Part of a small language model's weights: a variant of Adam for these matrices.
Each number is 500 + 40 x the weight over its row's rms, rounded and kept within 0 to 999. Layers, rows and columns count from 0. Numbers have three digits each. The size before them is the row's rms in percent of the matrix's.

# o: layer 9 attention output (transposed), 192x192, rms 0.165, rows 42-63, columns 0-95
# v: layer 9 attention value, 192x192, rms 0.168, rows 43-63, columns 0-95
# q: layer 9 attention query, 192x192, rms 0.154, rows 64-111, columns 0-95
# k: layer 9 attention key, 192x192, rms 0.156, rows 64-110, columns 0-95
o42 096:507518520502486538410474452483516553476561483504545491510506565578513433509557521520505522553531509446551511492448492482463432418498570504533508506406506442543481450534495478474597475478497484465510494440479454555447497547444489506516546453508531503565516443443522483462544488520496473565
v43 089:493525504546489550500505498483473462515486546484546502496550525401508495470484547527535463464495509529516460493494549504508501488432546425464468400489559539473556542576506501499514499411475509505551531553493502446520464490555505465486502467512531472408468516505512488474530520468577523529
o43 086:452498459476477511496454517566499467500566499466504534484489517487436452417489478533527501555431490411584520450558494492496480480565528479502454525545496606523495499504473483520580509478434492447581494445523576532486538467484533556498472379491472521474466584510525572529550487484569420504
v44 102:514484485505508649535535538419490602549500489377551503506479579492487414519476543471565475504493460411462452495468518440425472504492474531493463468476513566564528474488559504480527511460514537510526527534492505492516457507521506453547502437469507470555435468529500485493548490530517486483
o44 088:488530493517503451452467594563465496520502481461520508443543480443504566555468498440452509521459510453490499522483468572484466469460497484504528482513585501538533513469449497453518533506410504498587522497491523475543494459544498575489577519519453472569488560491453524558463513522486479480
v45 095:541503532565524444531501490505519449454432579508487530493532502434524513562510498528512496586493578506465479527533550456467551610492454425523453501478440518505592495487479432459505532499490483493518464490500492444530476507469539447489581520593528481523465427481474509498476535549522574476
o45 086:554453443513513498524599503491542443527519548624426479467498528522522533481495466460548476458635480521459456454489483538448519608451480505500524476502477544561578472479495549476590503499521466511519495461450516469497465489472448507597592497548491457541477480527503509494460461466482448487
v46 102:480482570527519480483481468512547539556479587522463500506519563486444433464507496487528503414516505505525574462545540491569512503486468494504482577475458516442539525476556487472515428485501484546493478478559414523539503533410401493507398489518464461499464525546509529510580436534559469515
o46 094:503472511492508566502521527524537520464484494595439619388487478537473471484472490485496493515572412515521550395519505461461473504442553490529504469500504458401446496432519554565490518503477518515541437433555459462538482494478488492531505509467442469522529488430507490533506449496431553440
v47 120:472487490499540456493478490514562545559540545563456542502477487523513491474479462420507522460487433527492510499466486488512444454502497602434489449491491520558514494506560488470490422487525378544509496506492546606450511494453483515494453485490406511573451505547497567594533438470441472530
o47 092:542567521476458536477494562493493541439472505505455495490473505468504429526547495458561539547547471557484520541529513582556487458542536579488569472532516489454505531502538559518474477460501463491563495529532470542470532494458602534477463484473454482519466469513442485535500510583439596500
v48 102:522473477492437523504515498518464532494559508492476529478534597548508458527450517505494558530481510473488533474429494481522492509495487569487448424482394543541455481472555499492498531504532504512526510437465533471470473518462483528563518502524518530466465503588485492456452464513486496429
o48 092:514470453536464459446564458527519560541464530513508475553484516522522523485482483483480462554512477565432471565511399517508467491565521529461490513533541514520467493414576468545471437471536548503445568598450450488479413488542587471486480522506518569383494487569519500504411513501409459515
v49 104:554494530464494559520530514452479524463488506378464568511557587490556415521549506475513443489479540435491559576426499399461490549461470498543593402516567507510501480512480498433499504540524487509496526440457473420522493503545468495548489437457562528496506493501525463474460472540498513393
o49 100:524529456528506467478495488535506469479522619524524529461523486495574507510494547468505522485471538456473461512449454513522491452484465446488595537476535434565492441512475559533437458466525551518492461433472516496565466558567527527499538552530481536507499440522409610528493481520536493472
v50 109:517473498495559483510482492523492480499500466457500463441475486517453459518522502510537504498507438499501463564476608408509511528459488440494527467466554496498549509493540417530487560554515525529501517487450520461564510458521528532469588472528505523515570524493514527472532450570515507484
o50 100:538463496500452508499526547512529478518547518496484503454468524470451477530500484516420486454585429463460436512423446566450506491587539498531583509557511560481463517465498569486412439447542524499414491569509569563528485433522557477480535502561513551563539534496540523499534543499499501490
v51 110:517475510497481421503460490521561508496484484547505552464471506510458472564522480482511527510520535516484475507512494428416493516532494461568464510514515437473527520516526395535497493581504509480504442536547551487471534477435501506479446534511464520503528477485460496451462417522490561500
o51 094:496461559500529491574523452422569470425469511442529560517508475576577484530470528562438518504496491557495451476547511527439463546496463568535556554458489526483530463594453479537556512513534492568462495464524462557494532541491528468549475516563487488510564476504509489503489467550492504487
v52 092:501441545490471563469498500500533519414532506510471476531500483534512413440515484496481606466515472482546547437514464486492478493548454517536478541554486496493447454471561533436510465547544474485496479499498500490427529470474484526501416541519610527553494438509494554459512461510462416519
o52 099:550515554484486524449569462469536448490488533574460463511496463492513523513516487522493466477591443555520467491464472439497560518503516523466487468540516512534516491475507490399518524457563472513491545469515472417485476489502472449527529622504520458428590445531484484474426529495496524457
v53 092:505537489525425525545543526510491515504432462450484449511511600457551497511517479466527534516499438598464494502530506399500516562497466417507478477553459497567600546500447496493509547498478563476448528528518455504510483517488498480518553484566481455480468453503487505550511549545519522488
o53 090:489490463513506446560517542488548458544513580459507459481496477505556459469486418506496567535536464619506479489449507440487481550573513474543501476561518543452482515460559467425581545533384492440516475511527497403545443512504521464511472470509491529471478544519487553577537506471478487474
v54 094:466524469505501491541530566533453513515405509497421482515445506492456532477530527453491534492506528472510481388503538445480477498544491527528377458518493539572487472500450471505495467586524484475464504502455501457510479524554542520481484504524559510533435480500498542567533474479515563543
o54 083:519495492526536497531477548456478553490426474571516492506562481472554485429522507477531474489532521527513527510496472519473497523519459583540500467471533501458489512462476475449439527505537480519540495546501506458563415499544519480485481565485523409489537520423482405558564518463537457527
v55 101:476517484464507522492460452469514482565510499503550495518513431497621534481496454505489510444466475453499511519459449521486481505535490584474491456525580459491456503477502524475498484483498478465475509498538498587506465493540458486468452491449480537489572523560529472463527430525526448482
o55 093:444576467577505493523445488524486504514554470387555555489476523501535475428493417449547486521437477505546485504571535460520518417524519561508497426526512469481508466496528511507406542520518509474524518478546474561485570411527540522467484491473568504498504470498580490483533427497520569507
v56 095:503500521527541426525479477502536429542402539554565477515544467464559568493558432514445436466495578523547520397554512576443549408498482480528491642490408485464575470475458469509503482485480525474494453511515523490512461495445461563477443510571511525529527480462485457517493505532504530508
o56 078:504462482553492525543601520433540512496494496581500447495515507499535546434452508483504503524558446531480528483528513496501532518486452507501516508489477451465402511456509491519478479461634468523478471583485546410524480525412466464512545459551479464491529479490503400544503505501426450527
v57 102:481492539526559492492453479482491433447497521551549476531441437432458553475550551539467441576523584411523463454526503564507533504491535445493520573533504491439472487557440461526517522432461489492483492494457499514573505438513490556550520529554527461423528568488495487465508476454543535542
o57 106:486480506468558563540483452507495548505537489566444532528504534518445564428513527526472501476526527444482544503463476433496473473564538447510466461457515493510503496455513510544514401437555450468481494495427467538484493508468425487501544482541492482474565481470518418503563517503527492561
v58 117:492499529495529585540513551493452528531442484447441445465507600508506485415478526452538432438509460509503533485512531456488471493477505505478461507476450536542512455431461501537501489521539541498476520470487457467516471549478474504541491464474584456511465507524534538515590509477452469506
o58 108:500484436518514495461520548480497592472479540558571528421507521476456479507474468470514516520504516487510445507501464508544487504593506479505531491497552541539484468473445462460442535529443507473532447481499482516545528448522516584558483513467481457452511499460490537539598518453458507512
v59 087:504411551580518499436496491480490460458510472503451481469530510491464476469468509511567526527538464511458527492453460425500478426480481454494565543489458508452519450484585493481508482529533464504522562459514536526474526503392466555528598535550481503543492474510482545507498498494427466501
o59 093:508519563470500494433479472454487489480503489525509489481513504424555491544499551552551477478525473602500458481494439585547551544508539451484526518544523515410516514423522542455565432500535496513479514598478503460463491516501479495518567499544539505482530481576498451460473550473473504515
v60 079:529500546520450487514448466482473477544531517515505509462512522473491506465519488499510516536489628512496492535553518516466545496545487515458438582498452437493507483373517441410484610437491475459546499499420495480525476558427440582542470496574470444517509526484536492509516525501529484562
o60 086:516489510506508465547552453486505491509525479608549473486531471518481478479525470441532413531500477565508491547514506465449576501470456514497487494534461490499550510408530471542440463488507541523488436484498521581484539523474518514511484460519470431468627540553539481507495488481427475510
v61 087:509449479542549418474472522463531393517534477512551392531418449526438474510496476513521612525538534500475511505481418553464483475511500423537492556482536449510498433465509446463487545609508518534474438521505529547485490455502487472498504534517499515532528495473504549459487487550444438510
o61 092:470520520512559540502514470450489513501462465489493497514433490498473456535556411494489452452555423535495475561495547537471571531529521468530508546461504484464507474457492526428501447478547480545478494532548518529489562455455470517486515506466555455563550510510485493481488491508550472449
v62 079:528519490500487428444505466544510500485552459567500477499482480541487494531511472569456601592526617469507489573536450518480496529494430462506471525494437411422536470485476504482483594585461552475524470426512470521548553475492506512501438545496559484489561493467480540451447489493516457484
o62 087:533521473506503496507509445426485451459520503535484471562498458515479514566563470513497475456576550555563476490489576455395506486624457525512477512473450520503515519430494570574506505527549515542452478554462462543504476474471505457498497525496558444498515480462508491513502465524492490521
v63 085:507485452461512445508537507560549573536420476446476503533460457506505529503569477528547471505480405586512448494425586489560479514500542498504511488440591511521567537549549469492508456565479474571534471504540518560469489511543570440450441467484419539549441485500485547532484470527521525506
o63 090:507494528438528450519451582511521478529488509405524513448547496479516509501482487519499511518510483457496548452485587544547538540510458524565540484550496424523501528515479459535522515516466468516508503424527480482494564480494546523409522435500484534642414493442512552599500502511544471458
q64 030:454515544581415490450513517500492563532553494485466531516534514567503522464564481517545535483510448517484461480538542536437471486523498470470504542520479516556545457549420480512495441540482505478440499550571539517497495527399530505555496454480430543407533539485530478436530550507478518493
k64 030:518506442409669487509533552515437389428570503511530535487498488511488582505502493546446432477478511519481530552483520444526438503509520528587459459547506529500435507475522534514444546496517507490474470511508493521458453438524433522464488482530576451506452501527481530598474520479488524513
q65 034:479458542527478447542531518526580398546476569600525459520451452431506527415493507545500434533483539517538472464541452483474512533492446553537485556485465464429505518518534523446509507456470605561529467476462445472470474563538457503529532426490568440534441475529457484566443545465479456509
k65 032:485508456518471599487458421525571540516552546461444601495470584496489544458505477532534467502523455494525485503434497551494436506467519471506482493449502540553549513508498541452515483536524446478465548489570451521504485482504470605511448497486460549446505433505571583531542498507421450502
q66 037:540494459525545523413480510510461574499519389451463528485523533494474538527476466493502574531456499478492498520450530447518508504530615482451449502517512526492471455494495492470504494499544489505498489476627531484523506465401510429455467503564483509533566532509524500478534455509538504489
k66 031:465479434529434498457531544535459500453551440550508456488463502465520513547523452481471406419528578482444462478578547532448492510548444519466531485528514456491482565490497518564530509446503513552536490496438469548532471473625484558489511447571540449485469455545423509455502508563439492534
q67 033:439512416520441518463470469464419512563600387534513572490521500559491511488483550511532506493475445526537476493500487542491493431472536481505479528477494506442522529533536494552526561440529490488471515500599536519473566458445507465456422487479503549471551500528575467512537462527529546574
k67 033:520450535442635514497539599509402504508563429505545572484439548466513517516542481522427408530529502441497578481554558532467458553525517471449528504562485518541478531492499548499458427504489557458518527516511464505499459480513442584484513547499497434538461489468477555483527572503477543518
q68 049:506481540542460475594592549489607433527482641490541474492500475467562499477496515538521471496503489502491524537499482547521524515479419523581540560540462486468481508502487498501490445467438533510525507477459483474478438548515463586518586485478537437504405491504484508558411529462464481489
k68 034:530533495542375556488462389500585515564396602514482467484484506505500459490467498502520585521501503507499462492497481483461591429453426510513480485511523510517539461521520473535528529479492467474515478489519578521537531491428504391501485441455481526468527517501546549581517472535529434469
q69 033:495570458522511500505487484452517575554456406484469501526524521503496479437487449580494538563489537476415520519552527448583532532533545467481492465566529500524505471477490505444530569531513447441482489497562473481536515498362471452432492538505488541480540467508471469433552455537558475489
k69 029:492515481505478462486466485507427552420511514396498426511494522509539503533461540476486499495515484470505534519531486456458460547508495516572500601513514523461461524536526477543513540472531523504548514489391495489532488477585555590537446445537459483522497488457487564537542495512463548515
q70 046:527537466470467500393481477486406583503456363520485505465521518542453467494500484511462560483460532492549442487502545472527480493510622478404462489529564548489500466532502461510493483536520496492476494513585526463526566453509550434433451544517468580483589509506497506447522445559492539504
k70 032:510392576464664432550554597509460457504560418506586495500435441475499563577486511479474478477494555513482537469441524481534446588540533566471501418559500501442537503456511561528438527508481530518519509481517510528473464517444476592537535542513467496540469478509496510444507541442504536530
q71 048:472470507522510475562643517549562388470490585513587423428505494446483498492503508466484453515494496517536537471484438527411528523470423510545533530505474482477496481516475536530468438510460537540460484468435517486497484467540433561546567525497491386552380522488484484568407537523454524521
k71 029:475506528555296598483440466463524564554496548462431461564444491549528499561497521596536518510513487458496521510532476496554565455441532490521548532452498512533536487538517521475532488437488490461536508468514512509523507551498492459449524425447473556469533457506530531502533483481521454500
q72 042:496493481464500567538541507500565445522470621469539492511440493459534498443521456485487459507538478498451543524481482548518569519533385501498539525498442451499528531514518540518505499456448458564532525462401519499474442529492499543523546520466513438556462479547463459519482548431513488443
k72 030:563581501476401391522556353511517469508517519432488513512508468513521499418491482531506524540490438427453580540512464482411534547487436484480475489480563444500507499497500476470534449547577473461485424522500495456480545484553497507501526393469565556499516531499498447482467485563481435484
q73 055:515584520461514540402435502479427626494531397457485505517497517506461456511459468494512525486476473508486503525479532468524507492515555462477473465499539458483531529458523485511521583490552512484481509515581562512483496488441540451438442487540489582489633516480552469442600472473475494515
k73 036:536449522499692411554573593498431424448516415534516483499497476483502529478545552467449462481523537493475525509452484477473420501506500559471418485529539552509504475457506478516423463531506538540531494502476456533437498497531468542479514514504496516487466516534456490455466557513488560542
q74 059:548536491443492557395393488477408581515510330463466513493497507550499462517485502520490550517452449481535513528540543483538494527526529484460428494501527502461512526488534460531521520515562467484509544509568547506516501467445557446429458480506505600495612493479526509435577472517496518506
k74 035:517410555448720543481503601509489491421555465530504485502463472505518587543453525446456473440508469549486485466494564488511471523537571502496486464543526509511517471463519500578467466491475536521565524503483443508482481479455501522511514526498429435511465516542440513433501524466488533539
q75 042:512495451485457472496443500489504581445565473502489534501522507557489429579503486485529562524498546527504550517471562438490439513516554519428528503450543526495505485492492478492486514520573519444506490542538467463524526460484517461480460493469500571495526449499511501470513445554443550534
k75 034:470443471464503570464517556483543524548491471626494537500491477454485514483515485472505449438517491508493433542565508500520514494514614481480521494525499448581516514443495521501470507516465449515519513480516451475535496499491526489485552531531426491516506456489518544532502496476532488484
q76 041:420561507562488495547562525531592476526479612501548529496546523443528506425527490541546455514460509463466482456522452538477557492399459508558512576506448504475496532500500507447531506482424497476496509477469526498473523519518464546552570454488499420523443503543488486487529486486595484507
k76 037:554548573552488425504439418521507454506555492448486436532498483549549432445516550504479528497468448507487473536436476477485466582430487562493476505488543490562523445454503434511523463505524495541506519548525463478483430517470525490533519495433513550505512494561494399477487517483579481505
q77 051:572534542461490502424461481500454581502480412425459470495496511532501472461465526548452487483509414531492525545527478476511496542525570507463449445535528486549504577451529505515500513471579466531563506512570546450478425525444563473399439501486520608453579490496500511458589480482471508481
k77 039:475472515452555513464477579491424521407543436509520479494529482484505538569477553447488490474468511509481494447515567508523418501503578414506489459533502478489525507542537498568521546512455544482558524452488457578466509454474424452445532398519452430518491567493475522473536545493488552550
q78 052:532603535416563558475469492492418551439495399451454502490541519506530516451493521528475524483424477413503529500527489533568528533504486481482457483512540519518500563499547503534485514467510463532530570509469553556474473488457568437434488494503520541456599542549466490432603528501513489551
k78 029:515392582480604509427447595446439587450471455426512498508439488488518526576485511428444402462534484564461544530493483506522443469558572477510512518468536518528484526532569530465515502550481517542528493464521509502482506475451489566560477466463477459451454492491484561471509488448484565508
q79 060:598468514457514520444459496480415533468479398449428497469494510524468513518470473490478458470468485524519517499513521452505478580569542511466452489494548461497483510540511478539441511506569556488523495577554485446480524468466553422429417495511558613479560441472487520489520466513444558482
k79 039:449479462446508588498574650500491551491468534529543509470526488459487549521500474395510489534556510496506475491546523517567559404571521451560495460527488518533510488468476544560424523525467471483558481486429487538556507486556467511463529573527478443545494462473510587515500501505476497505
q80 059:601490544410508511447515506477420508469479406427464508489489481529527481476465495473491462453447496556499514520497556469498478551540530504454457510518516493523519540494518490554456521465575524478535499547557523461489518433468538474430448496527532587480566485510495519488537460516440530507
k80 041:490515490460520574485503612504487515468498527579514562502503493432476530535524498431488461463578521504514454501524508501599567457599496433526501511510503506473509504484487518533426508549450439464532493442481507536562525484536533462472530546488478444532491475482492571483544494490520560541
q81 045:526414453511556432527557543470520444485500542460519492499546536521508543540516462454479619524513501602544477468511558466487538505553469528438541522445501410516471486503499512472487475544496537530525487504492441471522492543536481451505555522523442516475494440432521490512440439506439480486
k81 030:475595392457471498526610425518496549535484520620438478564528478497476480480505543508528464552561609506482454531522448521483494477506453530556528462557445458460510512428489471470423518488524394482462508496484487449512514435502522523487473584475512560544501460512525502575524510524545499500
q82 051:478519485469477462541610542494491490449533481505521563506434488497496514515470476456463502482434528539479494471498561494486468592539460487489492551488474416535551524500507498539449497522541568445544513545520447497473502486436498478450415489478492603486540444467460510486541434510494528564
k82 043:509473461464479545505553625454509535536436557513543499461539489465546537514491446452499557562518595503525520449511460480533596473505525443504487522533481544524524482525473490479454554516481419446550463502471510486564554488518479477502486518523492411474466442433476519519435487509466533410
q83 049:521446542488502424526582543507536419447501539530511456481479504479485479519501470553494583491572492592533515486452486482508459545505429543457494556424542496498497495505447490495472442490493516491549475527472463411481487513509437531499514501598477523491468475479534513546459518478433497465
k83 047:452596403497569485517600535542493535448499479596525487549572509477484518496496481420477477505486575449506454488517500544517533487521553525490495513569455472466549501443457435472428492506518426556513522510508545528516479474503538481488584592506476466518513451441492469550429504542575525510
q84 047:484428473512487394568526505527542463429535501533517527496486543484525481512499420469489513449592565599524499466475469524594498432578482465494520519447554542502507492458412441506512556597473523463462438508446448510520516501486425459556523533449487439524449422471533538480484517473430526478
k84 039:476488461529499417552554540530503487572513475457511507526483475508535430463496514533434499561486542381484533504473487529404466492478532482490437505536491501483578528527526432449434551448531436550541522494466518487506470451495513544509501487545478405495463515522482504520544554475534484526
q85 067:489464617504538538450394442491479510525502455427500467509497552492459470469542541578528485460482458527452513566480453459553539455432489442468520483433519656479498465526497561514534455510466506502516482484463489526531444537497451502574536490510487461475518593502514538494469576451519417503
k85 052:523449469570583462481502495464463540515521443480490558527528537526496549500476535442504486477517470484496484485406496560476391503522544526538527486552525462547524560449492470495514464576543489548457550481592506549446462465436531534530551503460483552502514501527485461498460492506536521503
q86 072:491481609536469488454374415489554541502538508502505513498523602463484447437531543549523456461519440503408494566482463543524486471436576451484519460504516640491498445487513525440537505537474501501484541487445507524481433509528472536549502428475489505476467557524504557480518555479460465503
k86 045:525392420536480488508489517464543558557546521494496544567562497557466529560488520511439562499518540407514491445505532528439454516504508560505512459508435506496497569433501483492556558532511547533488508481531506559474459506516525505482472392494439472509510486538520518485520517501489507548
q87 051:505526537538400510397396489447480585569426432496508560522469523494457497491478513524590451531505431447452509539498508499530458471426480508573538468497457530521520513496584520498525496503512469508509541496538536464501490523505507550486457436438562542479526498527508482476407486447540481509
k87 045:417400482436531483474440504488509407483567472520447418462532527498503476485525524579458583515498542513524487524498486458503561503605516552502510504547509588472435530548510408515527485465465454512532529485478523562464567466485560545470503530510418513469475541484489534450492527454468487468
q88 086:555516453427502500484593497515425452430497487497488474476473460518489556497481494484497512497471525513550484448500542472503538592541491544479415542535490403507493529559477438522451517469543508510522500557525565477502569520459561493431508573534510524477531426510449458501505438540520560476
k88 049:467620444418520580498539504601599428491473553592534483530435504532506456460535516487471521489527523558516483521532468505567499422543546480567519471474464479425508440497488493468385505534464443454516501527503493489512526506560535443459518612512489545569504512441501564529512476472481461504
q89 056:504487490513432493413455458502515448517470579470500431448510538455482450448520456512531440514546544480452484566450417503562454461493488452458497509468522553538487429510486512497544527547503462494500523538433515491542531495577510481488514513481448498450475484507527516457570560461480488472
k89 050:579520543541592530487460301514514434532488456495451487532386515519455547444507537583527453479511452451514513504495495494456456569438499552517489523530505461445496541453513468479520417478531496551506535538542516466467504518462507510507479446536546519516544496554494420552491500511511497500
q90 077:501481584539434546464492444516616337505508574494511489522487507433523465442520569572492515482452467446401542539487480524483475489405459545528508485531509502530455479526490488419518416437470513532487549500446509528499484515498530549511529534471482487490471518530469452515454517448520487520
k90 056:470423458541458493602506490428548519473522428484512535481422519507461492549464521531479516462516415532469493516505502512584503446428591483433544433432517526473489508508517551527577503566488592537507441470500449515472519484516476432529533500506486519495527532497512566493565494514468515509
q91 062:534472382495522506556628567535462508535398468565465462499543472531493582558527498437489534530511598472550480494556518487426507543603485545475463561519507468558511529473479439558407586497533473486500514525521517536542524498508487495449491490513480487472522462470511461502503464576550552531
k91 059:488537520418482468507550511470539461433497506494484472495429527433546518453545481514483477517513479541466476511500440491546605490527414518453486460512533539520478466553506535440497441420494509499533448528432492455465562501481536492490538523476498539497477491449454506488481485547483456467
q92 062:429535489535451493591536459588497447428468441584499550521421489399545482491506507459544454540453395486555570435527532474411540560570550436469509573557470438479473543501476480516528436462498445447538520489548509523500533537481492533456462491540481501507432430526470538515529508542507520540
k92 067:518499522516436501567521567440472397484518525499442489443544524514540476472538476525496514524537465471528526511482441543495593538586440474531540466521491511489468479497396399458494557486520442465550475494492542433486499529584496432471527561532521461545487467483545466475466451509487503489
q93 093:416605552458490430457531470595454572400556410486481456491444532425590487438508519484517478492490415576475528496486514475502510542543503454437495434497551506471508520538462446474474478466469502465568477524555535507528521517441495558455517517512461532471476485484499545466558547495486455502
k93 072:514546443522517536374519562465390606502520479479549516520490461497498498541456482543451559493563467488480464505522541476529480409529588548469482502513487523474524507512597547504422479576520476443447510510550521530533554449446539498539565542519415582566507495480503560524546565516512516510
q94 071:447494516447598390520556482556474449489496509445474452424501486498505526443468604480464504501457538594495512530506498475564489505578545544420487447454523526450489539523446414515491552487492545509558457489524518521478496509409508454502505596473488579559551521480484570551533518498481475465
k94 073:517402431528544478498498568356506432536501617403485514465557533520471564510474456444509457463489519539494523490527497508521591495511476491485522466472527497525509551457442467513444553510567511543528479495530500504512517521536487452507577533488433556564468459447505440507516455505580528472
q95 115:624570499365486514440469498493397477442442397446466433475433501550472514481509491559520517476455534500515468482545480447546585533519531444461462479533505536502504479542531452529417523547548486493525471539520548523500534499478548422443469497537505572520588501532507483497542509528515511479
k95 066:431600522539534589391501463658496509477421511609524539509503497494536476506500538553498492487618496559484487509501482509488441449507551518589508495470495489454483519487513564468463461564426500486473524475495500545486511541470532518493456505475541516459563559512498562534462548493485474536
q96 119:469484478528526533520497521508512499464497484488501532521527492472515551518585461529533504487523451431497412496526463552509473538498490506457399445480448492522484556510514508592504501439457477502522552523455447540524478526496467501521530513446514396492426502495512508524494557509518546390
k96 130:477479481511538557518485509512517479463508492485496527535522472485496561527566479535536501499525450415495421489547475527489496553487474514434407477486440479517477544499502516595519486441460483487518550532449468541533474536494478478524531544439518395491436507502496481515478527507515537409
q97 118:494473496510498558477506440518451489527456462520547472599503408565534543504530445480582430485515441462507455457481509476461533463491498500538513468485474505511472436460589525450491523488467471473441482458564523487542521451451515458509493511514514484477474504465518494526539597529484492544
k97 132:478477496514504537478521472499451490497474454491546434599503407564534546486523455498566428494517455457517461452475505482466517458491481500535518453486472506529474442456582530451481511499466496479452470465547513506542525455443513467503506506506515459486471511459519514518555603529485492556
q98 117:488483515543479466498457525516492518509472451451479567516460501499481500469477453443503510540517478524529544552403477527478434502501507540481566487499536509453491544480516504449492481553500477466489499461557577541583418494504443519531508488549473548472472487520525542524517468548453451546
k98 141:452499514556486488509486568530485525483463455475478526526465500499463465477485427452491494534537486514525550537410482525479434516515518536454556495489544502463491544473470508450517492541498470473488505443553579544592397479500485520509492524559474537476469489514523564533479470525442454549
q99 124:494437459494551529568510480515461487495487542461528461464488525563502508495521527485555442482469537508549500463488490449515449492442485512464512502475516448557527524456474474465495525465476499531509517528494415463470517495477424469562480530446618507550492511433573521476466515502476454519
k99 134:495448460495592535541503491505449511491491499450516457466486528573501495497509527477544454481474543499556491462485481458526429468475491501467509485471522455555514512471484466472468531462481486520500534522500419472464520466504429454542493553445602512533499524432567522495517554507486466523
q100 113:458484567545466530511500509517531475513460468523531492529485552421492483479492537410569500550527521507443558486533487500503489510458456430465567520415483473509596456525550512572527504476453508590464565465490431547480533480464511590549584503536436495452514502514461507547500454467535573459
k100 135:444472561538504537527505541526498489486458430495512491544486532436487502496482547429569512545523532536459557490533498482503489522471471433458577538423500450501596470510542525567534475485459505600453559466491429528480536498442502587557566473547456508457516510523457510547511449457523582448
q101 118:442458476523471540530488500521514476459505471499520553523523495465505513506482508527450532502445477518505471437495604493515485452589489474532513471494558537466482463515550535476497505539474497498507564563453450492434480561526493575500559485479457553499501509559500554608554566529475479520
k101 133:460450491512493535533525487512517468438511485503523539505513493465502509498469510535464531486425484533505465429511587484494527452611489477530509500479572542474498480523547558476497491528471483500503547572465452493410504555527485558501523477489478544489486505561496542618519574553495472527
q102 126:485515489483495443553498611488494499527584461438475531548518440412541546470494452472523540475506500505474475491520502512491528459469502531543506511508550396518523586479456513503505476413507482555550489534472451420585436537537549473496483441522412494538459616473539486523494517483486555600
k102 142:487517493475491442553495577505487519548576449473449512553483427406546552452495431459537535475507505526488479475505485507487525463461506521540525523509555397499508585488464513500539451423516463551551466541473438413573436540529545466476467412536436493514457610470547486522515490470485555586
q103 121:461487474477467504494472491491496461605494499559512503434516545503496416590387542477549497488533532490502444546523466459457490504556534540542499424412559499407541531539507496527505487512506554457451520427431438511473565459508473454560500471486471473533546489538559546518533541518522510542
k103 131:464494484494463493507471503505489457587513473525512502429541538485496433594391547455566480490532535491506427541509469450478482528564524569531495427411565512428543535527502480536513513517501556463442531432437439495453577474480468452547515526484480469527535491524535539535527527507540519547
q104 124:455484452529466508541452500503538569536531551448473575563484495539547526547486520442487476547492464511555527482542535515510463529458496482529525458478520511526570577442525499548499520562486478485503453518549445573447486495479475502544481457520491478492489474530546494491523443466512486493
k104 137:469492494512473497523475528513544537526522542491465575566513488527548556536479527418471471546504447537557531489557524518505469534457484483536532488471515515524578567480513488550483514556495473493533473509553450584458470522460477499527467483537475492487486466544537487480507423454519484502
q105 125:507502477511459515486521488506495492474432493491471481572491471518465510492493453520448431572529461531501524496585518440447524563546535514476541536538538527485503432406554526488484460495495426562517477532482486431433528515506490451508441537546469487544513545470505480415512496489522519456
k105 146:508503490516446482475524470486499479480472509508472497575494475505471492470502474520445425572542467527490526492592508436466521562531532520473541560526539518487502419396569515483484472508492435556523471543470477441431519510507479444526463527555465478556508527472520482421547502482533511441
q106 122:559580508472550530451503515483450534439484506480480476489515519512514512461486518475505525565527467557572448453391494587536544551477523576445492499502578524496456529502483446519477534472518489479513491536495584518502532598422500471538518485472515498519523530519482518506525569494517552495
k106 139:567581491491523516445498477465484515455477531492512480500530532509507512445485521465528517564526443548554448437365501583563534520461530579452488479493560512480458507489498438500504532482510508474518495526507563522492522591438490475564527488473486477522533530517489519495533573483508538490
q107 116:522543470477455467481523537521494479491460505491502521536500473531585506527534469560489542478516514516561523571479515551510522526474445441512485510578498539571514476565566467471481436460531503495499530523553458463580505481490524445483476516426480510462537487556545535503507461468431523526
k107 134:515526456489449452506535528518497476480480544469500511549483481525581490542531489568479550484500498502550511570464526538520551499458436443507472508575517561572514478550542456458494457476538512472515526527520451488588510463517492446519465498419487505464520480548548539500532462491413517509
q108 130:501506514508517528518547519507542536447524540466526572509527474478521431459492530462514447562450508397509437568496472471477519562531423507469466442501570571430507491495449459466517466494500548537434443499439479421498512532486502521562489496455508491578447526488438499563428424497404485480
k108 149:530500514489508538492534512506530538464516529492515556501514482489529415436480528465523441548461532393491437556500462473474515564534447502476467456501572572438520484510461461466511458488497534545423453500440480424510521533456497522571512492464500501586465531479447495563429436485397470479
q109 121:516489476461481520466440517516514526504443499493511460484491563484534492509532449486592563490468459545480475384508380523446512505473506438566557478552536453480502535518429536473528402568540554540468461514521462462494522485527531473484508502482487576469496499410612527524529431453454508455
k109 145:501510480491459509474445506497539492499467521514522465488519570476548482522517453475581548490502456531469475388503366523462501501461514426541550478548548441488515523503424526469543417562539558544462470519518459457485517473550538475496513497480472567482489492417596540525533445454416522448
q110 114:465478461489535483532500544476441488471486493538476537510539508494477495545527460489529537541499531492469474457504506475587457559561507496529418437444507519530442436513474488393536538465529522558453481554466491525459457501488478520485558477579481516573448488544529593435472451546484552428
k110 132:478504461482521497539513536486442507459454473538451527510553499505492479559527454507521530534516552481460469456506499454593456587577487503512437430456518529519453443520462481408542507449536505536458480542470512516448441491478478517459547494562499505562451490531526596424462437507455542427
q111 114:484531501526527483499538529528435485506544483537555508460477527489561450516506510487498501372527564464504470539489521520518542504465492483487536524563545487576507497461507473467480583504445535505508474433550448496435467558490472518483448528489484461460489407447520538507536581531511453498